config.yaml
num_hidden_layers: 9
num_attention_heads: 8
num_key_value_heads: 4
intermediate_size: 832
hidden_act: "swiglu"
norm_place: "pre"
norm_eps: 1e-05
rope_theta: 10000.0
qk_norm: true
init_std_qkv: 0.0264
init_std_o: 0.0
init_std_up: 0.0264
final_lr_fraction: 0.05
max_steps: 8133
dataset: "wikipedia_en"
Each number is 500 + 25 x the weight over its row's rms, rounded and kept within 0 to 999. Layers, rows and columns count from 0. Numbers have three digits each. The size before them is the row's rms in percent of the matrix's.

# layer 3 MLP down, 320x832, rms 0.07, rows 209-319, columns 448-511
107:519530465499515489475527553486493485551483486471528454460481482512494515474482496508519503529503488463505499474477507554479493438480454514510525530487509487491538477476499486480538446535508469
095:495495520485471478498503489516467496498486523508547469506520519499471455476489518487521463473578501478433443462514537543500509512520484502494500501514513547455507492467475502474454451545537485
098:513490477526524447519523503536491506526517534448521488488479538568563540491486482531544502503482498498474446510504482509453500506479499519503496530484492511494506462526499491485481524490501488
109:519556533508531474532482498501487457490492525534488523476507521510493496531525478515471511488520508513478513482509509545508466509503536507464481499491469478514540513517481504500504540473503506
096:502472484512520511499461527498509498518491493478527501485513462508481545503489519525510552520505485497484489500491524521506505563491536522524524513541477492522471470472478478481499519446554514
101:513506509470533494498490498522495510492468511460473492496500515536520497478539478468491456515512480455530462497502509483483491522509492486511520540524492479500517464483513515519481466523469491
096:465459541547539495516492467508529452490506505520485555507508455521477485522542504461489485529513516512497512522531482509540503553494492548501519513551524487512483510482508476472509486506507537
099:528511492528498475489503466504506515538497451503474482471502482488475532503499510468467471484519509484480479521456470461482558526505484472511483488458496484474496503506451563453485512517488525
097:516471499534462488519459535524494513519492499493446471495472475500507488526481496475485483507502507504533500503489512433509517515550517498496485501527522469495509483512473457507502453457571520
102:484490484499523422510497535522499487531525479496487508433486455471476498481541450487513544440497490453490444472503485513521505530470497489520431478496511548482465511487505537473453486495507559
097:444463523460503502460545518519487514499502517503552497516492518481530479502472491523483474497548517505505497522489480432463524503469460509492487511505500470498504498492533517487523476548527455
096:479480483531494486520484457489525474503522497510504495497518507480490516514519502529502559491517516463470520455516502467497526534517508518467496480507510506519492460494477531498471520513523470
096:471474503500424521503498485528489527458547526495479511516515519484447484539577482485513499481460473508529490492527504475527441483520468510494513523525459489522518491508507499519548500537503485
096:498517462463518514519485523488481510523497508531504489539519505452503550528506494476511507483444480482501574527518479535510463472490526471523516489501512533458503475455485493517510497479530488
102:504512500472448479536500510499488492492487505502466502491513506491499511504506496459461481528480503534550491551503555435466516538470487466501478457498489506507520481507497517496517519468561514
098:479531507537494517521500507515492487514480485475529458538479534509510497483486483464495493521532504485490517488538518501500460455457520508515513444504512538486489470522460468500503500554517535
098:558463512531478487540492492529533559530521537498505468483482505490537480503474555494460457476486525487492505483508520504516530530512496544472488552487516515500490500524487524499519528509485507
093:512503491529486535509504495512508535525529510482463481476553460474506491476497513505487470540434494476495459483524483502498519504524467518538484509485500509469494477507509485511537503531520500
100:479529479501483540511543458496505520494519486540499494541496513523502512491504483485484484482453509495505532529494502495542473526501503517472520497505519528499482513506521484492478479547489512
105:520514521472420429495550522499503479503507472504509520502477495493577521520511493533528486504467503500497525490516481492475534413513531456459533496504503501470458537506480480505493507503486521
100:478505498514494478520485507489492470488525463489509495491516504496512463516455478536509525533495497509469496544486491479502533468485462490468509539535483527481471533511520512489510496476537491
095:509467512488496519520523492515509503495511536495583458515532528522491485499549522506509512484527495524555499524467508443505495491485487494463485511474498528513528519512545506496533476477518521
103:489499477491523505470537504523505494522513464538555503444488476486492479570508514464478495562522491458506512474491472505502474490528427530517502453525496498531503483451528523456494486496470475
105:475465486525518493477499533506500511512525528469464526487503426482505500541492502541513500486499501478499457567530477522503476507489510503518453505499513520487503480532480491480471512494463482
109:502555524524467510491498542498470489501493486512468497525534456491490491487506472470519503526463534484489532498492529560481485494523526464522541471484472500515502498513496444508528563502463496
101:573455529502511459476509497490519461483510481493502488532484475483497487520506463509507499499496482531482500494495489524462503532496493508494497516491486492518502481496502485430476462486460456
098:509486525496440535481494484502497501471475428483499521446494471542512502504504525480529499544490499515479545517516533489480480488495535507489518515534468485525508507510517485454492509501555499
096:522454499462481519487506500465545522500526485514505487492458503501510493485534518489449520519479508483495514510469512524462425493505540471514520517531498508502501523501513499502480469444536538
103:475504477504487541475543497514510521494472537464487543518492476496493490500502468478472494488471483460485511535495497526474501457506504539528467509515534488542515496544486495468472488486448503
103:509473484496533538474524485495473461510495490480496507478492508482511517465517515469499467482475523488465535497520524493454536472495522486484518467526500521499527502464521480505471505496487511
101:487522479458481503498475529492531473463505533498476508463500505466507513478501521498497533504482561458512495480516477489544495525525507501481458478493500476514574473514474499489529514508501522
098:506480533484559480467498496492507468521489484467520461504479467509537488513560524460539513510503508518449535517462470496512528452477476505494514516515490474513525476445493491518525481482479480
102:520512508477514519508537501494498544467513514529514461527511485490476538469543532516498499478503475457516492485521510499497516538502526496510484467506498513525533499518500523467504511460496481
094:508487522526468477525495523516514518517472536548461527518512488517513497527484473516513508482445475481505527501496526483479508533534484505558504500444501516515462483506521438475533482467548501
100:516462503500500537480507528459473523499477527530511512531545462522468501519534532518486511481514502517528496472510468491504504471546476459519485494455527467533503465506474474503517479478500490
098:537515484524500484517519492500482522476528491504514516488514498457494440494462523506502526503492496501500497522513455497516460542501457563495448544479508508502484500505529486499505492492510489
098:481506465525487482479523477489482485520467482513474503540493509468474541518519514529506499525497518499543439491485496546485529436496525463497480536472454473510514507501531474523552523505483507
100:509476490496522461541530479541543541519500540492479508478469486528504523529502487478517477535498525517484539459494516468467485517481514523518487543499510513471462502461477479520469508485523504
105:498510485499465562484497556527504508531516511465474520489463518487469510491509481504510530497471553483507483511544519495555435520492499528462501507513515485505479510500508496501464476491495526
098:489520488516535433508486520532529527464498494478501474542516476477492484519482501500541504488477517502499502480472491507533512472502516518490497506504519514467471469472488484446529476505548506
098:478521493517534512507525465479492512496540488452514512515505525502526514494541520504538498524467479494494479505523493478470456495496474511514501506509530480536505490540493477485503520471523515
104:537485545501443535492498521480537504539479522429517535492525510508542491472514502538488518502523499480523531503493521511505481496475506483511505505532515507507504481526493525505491474500522527
102:523484495522487491496491520514506471480472476509518527549508489477491507507513546484521478543477495480506458486515550523479527485492538512526527472511475511490472494523502539450472560503479455
095:489504476568493464494461514505497492494512468532538498491484502510487494507478519546490523477481498527487472498472476497530481481515465507485483531508528504479549481489474468499485491487504503
098:527452544522465491503511569486558473467479485514444491510508500494523512483489491503497493522486506506520512467498487530496501488459473515505521500489523487498445442541535461512482518489509506
099:497533486481470530551474489473475459510489483472529527509484508495497477506493515518482475457482458484486479504484498490530522471536457476516498510522476479453497488460527493468501516522528517
099:505511484502532464524471493445489507485451528476512541504481553523462554532507522497525466501543526472490515481481501495487495479515528454510517502455453490520502491503525491474485458482516466
094:482512500533476538495488510511491450536530547495521458510513502514506441522484528493504538518496480507505551476463477502564493492507494506521542502520511519481527504474501505485461511485480492
098:503505487478485479480514494487530556508518508458525444476483518526516491497520493537520485498472489533534561522479499477511494443514460453488488554502477522499500498464530508479471474556534472
094:492492488524538471484478515510491473505487458496482510517535534515464516469500527496480523527469480511485469521531562479500493438475509456537473513475495514518476491518511451496479521513512521
104:499548515494518521490514456474548454526496486491532487517456512484524513504492531473518518519501525467518529492487478543560522501503486520485489490482496453555534504524460518497482505467491533
095:448487525503488482488496443507504532518515458554514499486516499452539475535475488507491516534456536490519526487493506486498508523520466483452481480524517494505487544500486470499515464525503466
092:526480496523464512527499486496519533502482476500527488490486517571544465522520478495481495474537499521462503533504510499513494450549512463476514475486480520480490491504505466515477493488487474
095:468464515492527467482519487481542483528529508510500434506515514487541538501540480490504529499535507478480514485538511485489505483476523476517487477500518483484477490451495477505511509528540497
101:489481492517528474499517513551477513486509528511498493499501490484493493496504477504473509472507469465488486474489464514516507507526553486512543511544524529502506539483481507502505511525519513
106:491499517504463500501514534518506530472511541504448494461529449485487514518470512474540515457492527491517497484502543512497516479534516530506521450487476495535487495483508486526513532520536512
096:500498455486514481480485526546483494453493512476480518496482495454472516525494497508530517540518488524504492477450554501507489490484500526485474512501500470493484494494473477503502489506490512
101:508534494453518516453494507473489486517531500508523503467456548500528514478501529486485522463544476479521523493520503526535518444532542509516488503547495518474440508531510507499491513486484508
099:502505488477492481461473527464484529525484502450467500463495518486490500475499524526507490499550503514538481507522508471477476523534499517506515504527486517507518504472473497518473435488502517
096:470496524509507479526455500525475473513535507503482550530525477518497508484521516495524526498463499502498479493529535543486505546535516501526489474524533501497481500491486480520480498465522475
098:505506496556519496518510504488501478535493526499503490521500507508478503508480542501507477518526515437503449494488559510501525533498500508539497533503472502509465509515491526552526523510542527
097:521517468476483475515510503518500514519477551493480502470483542522475483489466533521473503515497464513478477509516499480484513452495515498521432493499531491495463513484503487523542523474508519
104:542519543516531523469453516505516493520533494473509483458519512524493475478523532479490506516476500499478514484485545498510574457525503498483523528499467525482490503528457471494522529486485474
099:473542517501503482525520455488527520487521522548478502495534471480480532517516513479483541513496495500488518467487520483488525534451480519498533486465483448528508485542541556539504514484465511
103:541512543509466514486525516516517520515512496535491473466478515488503495522524522497514529539519501520506519530477512513530509543501484517488476475498505489477486487520470497468487506488464465
099:531493493467475508477522500496532518479463536497485494499502512522495517513526479561493485526504496481547512445497479493462479444560454479509489499548496465537479526510468516489526472498507472
097:527491512519508485529529503499494496462488473509499495495538521505469511490533487507527483490468502525476488501545497509494500462506496540482530502512525520495517491475484524479530493456563467
098:490555478505525498485481522544491542448518442474479532493471503507506531485505503477497524473490484472512526494547510509452542509498504492482483471472495509517483470498468488505535458526434478
095:506429476471497503529475506527469472495525489508531524510503482544453579528497494491509489453548515449518492516487447457505486490476511515486469510512536498499491459471493518461535487466519559
100:486501501477566501480476454502439492508499490472503495454485482483507530481491464440503491458495496488485502512516497483519496501528466488478489525531488494491517519459527510506529461553481469
099:537507502494468457549492510490524502519526491492479504493486503494467560551530479482526545482500509501519484471478525525473498517498505492492492513469517514519483539467457522457491451496526497
098:472489519480510533471480506457481520512463461513501506431495488494510488496517547549479543507486469492493479493495485500523529472500509489530484499478469524492480490494489493456489529541509498
098:484522474495502475480506482535483462501535477503502521502517511466529485477459449469488474509478494535508525526491489509535493537512504500505489478498509518475528532478478507517483498527540476
102:545500502498464527522522521495522520510487536506493490490533451478473489539484481506500489536505486477467470460485498489463508498513483522482508484518505511517464538503475507498493519485483524
099:522508476493548504522504497526485498511489506491527519482490486516466496496517484469450485486501482508506525499499531476541484546537549462492504496514485482530525530508452477506515487542500540
096:492471500510431509520489500538481500495470519527497484479486529463496487517484484502525534476488509502488520518496527468571532492536510469460528515504524489464453527525498507538498504490526507
094:510550493508482492554498443515496460480518520512498533551483508516522524492463477511494498528526488509498499497518475528500540479511480496515548492493489506493555517514498473529483481516504496
095:517500508561534477533498556466484516507481502520524474468472495516529466492490537493502516494468506532490502512497462478500496529511499455481479456487514496483494533491504496496517525483500526
102:511494462459509533527477509469469522503502510481449465435491477485482513552504498497468513494485472519506513479495526504512484500507493525480467485518509515489523484551469528467550475501487483
105:474510512480482499520528516508497532494515495516497475477507466484455488489524492503503522471466493519486476475504502473509466513488498528497521442532529506502536490493487513507462488450524515
106:562442515464501470514468479526498500469507504449510502463510505468505524500532534518487499528516486512506501484483513489516490496502502530498495481507498522499500484475506502490528484464515498
096:498521507521483533495476550584526519475477448499523519496502476498543532537498516525454464518506491507520503473529539459556444484462505492515503583496474510497440482479495505513498537484504476
092:456476467527510493474467461552520467511491473499476531501501522441514472491518515491509458521449513549530551509476507482472469468447488490499534486491502516508554507482514498502539511532473529
098:533466496498516487484540513523533464495519514501515506488524527522544510493523522501533549470526512471457501503517509504543538473473527475512500521496467461524518485496519465499524542480481516
104:456510500510493458521523519499510494432507543451506494471472528480490502507484525526482501472526486497505482535515516532497485496506509474511519497462498489488532500533500508513522421478518473
102:491467486535495501503494514515474500489539480500523526500532492487549472456481509478515557502508506534508468446500459569427524508503463504480485541478475524494510512513491497517516509513492496
098:536525516514501520520476488507521514539503506461519506504475527457471450488525487493521556503505491486525523512505492492482491444488485488487522467527484457481454533556479484490545486489532496
102:518486527465528504508524465512509492499469505511490511464497482466557534532483488516498457520513507522524481475513496510560516510514495495461515485512498482531450490488512514467505490451492510
099:480499486487494504452483524527499520501522482524498533492514461515491527481508532531505516478509519449499470517560535497516508513471509495476480459468452496531465552549475508506506453437495492
101:496528430477535477511494523483492517514506532510515521517538463519480548514498460495501512495535524500535493456450482517542519456499468496515511534491488483546440468494541500492491511524494522
095:504478441456536517533474501517474525553475548474511492481528515513459519519465486517529492516512476435528509500520478510524494528492472479467493494544478502512499560526494477491438525450484496
106:493510522547493539490522480511482479525516493537474460546497496505503550480505519478482488498480519513527494489490478524487514552491503500506483512502482474544484523480504476493522480478478533
097:530502509549490536469517457539455519528496484482526458476519495492485490498480565505491514517505471468517541492470502469511473511498485535488550497495480502523487523519483560500492471464512537
100:536492501497484540503522463528463470493469473543494517526511503514484530478515466526436479454480520505479540474476493523557527455444488484482521475491474491516495493553487512503481489450483467
101:518515516518502494476466515493534499504506534471510496522495475472485506485517471494483486497540511506474521527525502516513502460497500527483553521503476523483512432496514492463458488500504546
100:517474505498517464469457539472459483515488492493500518515490486497480482487509509479480506523495494463500496515517451463504519566491486498507523448504532466514463482482481501506462505485503494
107:475506501542483507506504496486479509507513475515459504471495532537526522495498485502491514501501502496487465474484494462508483450469505560485483528510498489504506541497515519495494439479499530
099:498508502464499476487448465509471464472494497495511486539496518508507549514492528494548504514461511459507487479425503470466482490489491497512494510505495505503491450452493567489506478508468501
098:471480532482498532505510488496489479476514459539552462498473436470484482520487481502481509489486529527503556502466522490519517532452491484527481492487486461496466533455508496492532507501481505
101:510523486498434533468491527488471459506485503534551484536457518522493476486443551511515491501477489459494523503514522497527503506465492504479490454486485502494445519472509505527540515548493542
099:519504483473468545464512449474490505516493500478482440503450502488520518475456537545493488501481473492501501484501510466542500483526496491514484517517508490498495519491477499527465470519454490
100:478461486523475546523532501523508499533522501491469520478493506482520499498454448489498497480488499490498494520503507513497470445512499536508450489536508545464498551483513470480490466529450513
095:498539497470455466469498489484519525479508504494479526524475500505513526507527504517495521479488520499503475482484478492492498479544524538509524489480501508499476497509501524542505490455531493
098:497510486529479524522516515511477487501474477513489558541496504573516468486487505508476535494490500499485518490519511535507493502473494482507529531481515472492529478497539536532493507496479511
102:480508530487509516495516500483488477529473485432521521475484521478507457504524539470499519483514483531498525509469452530467484563501510493482514458521495490500508488507525525464475515515512537
099:499532519510486504518514545491532495504528483465488482486523490466531482475510508479465494498516486503484477489594456488504519518500502536496513502511486488479485460492475518514486499491507499
098:464501503463487526522516506506503502481472509480514517529480547498473501456515515522501499507478494525493500469506519455485501485506489545510527453529524516507490459511574509463460501469475478
101:493525515475502518539518526521480471512476464516425534541520482450511490444467468521541481460484509514485482484460506498541533440545518463503483536496499506484495530519513529516531505463511506
102:518505498474515476552483513509520491478461524468521462519501513500537524517516513510484523475508512482473510485512470471559499521471497497493446551505531510505508432483494501490496482519509491
099:499496521553493510480502536512510491494507495519471503472500517512552487459502489465475469505524531495471520524492500479503510546488472532489449461486507535462509499474465483559511490505520496
105:510481511504521494491526526457484531476484469487485532481482501545503464539530496450497485460489480486484526503486498475524530507502522523506494510493519531534492435478466463492495513493534481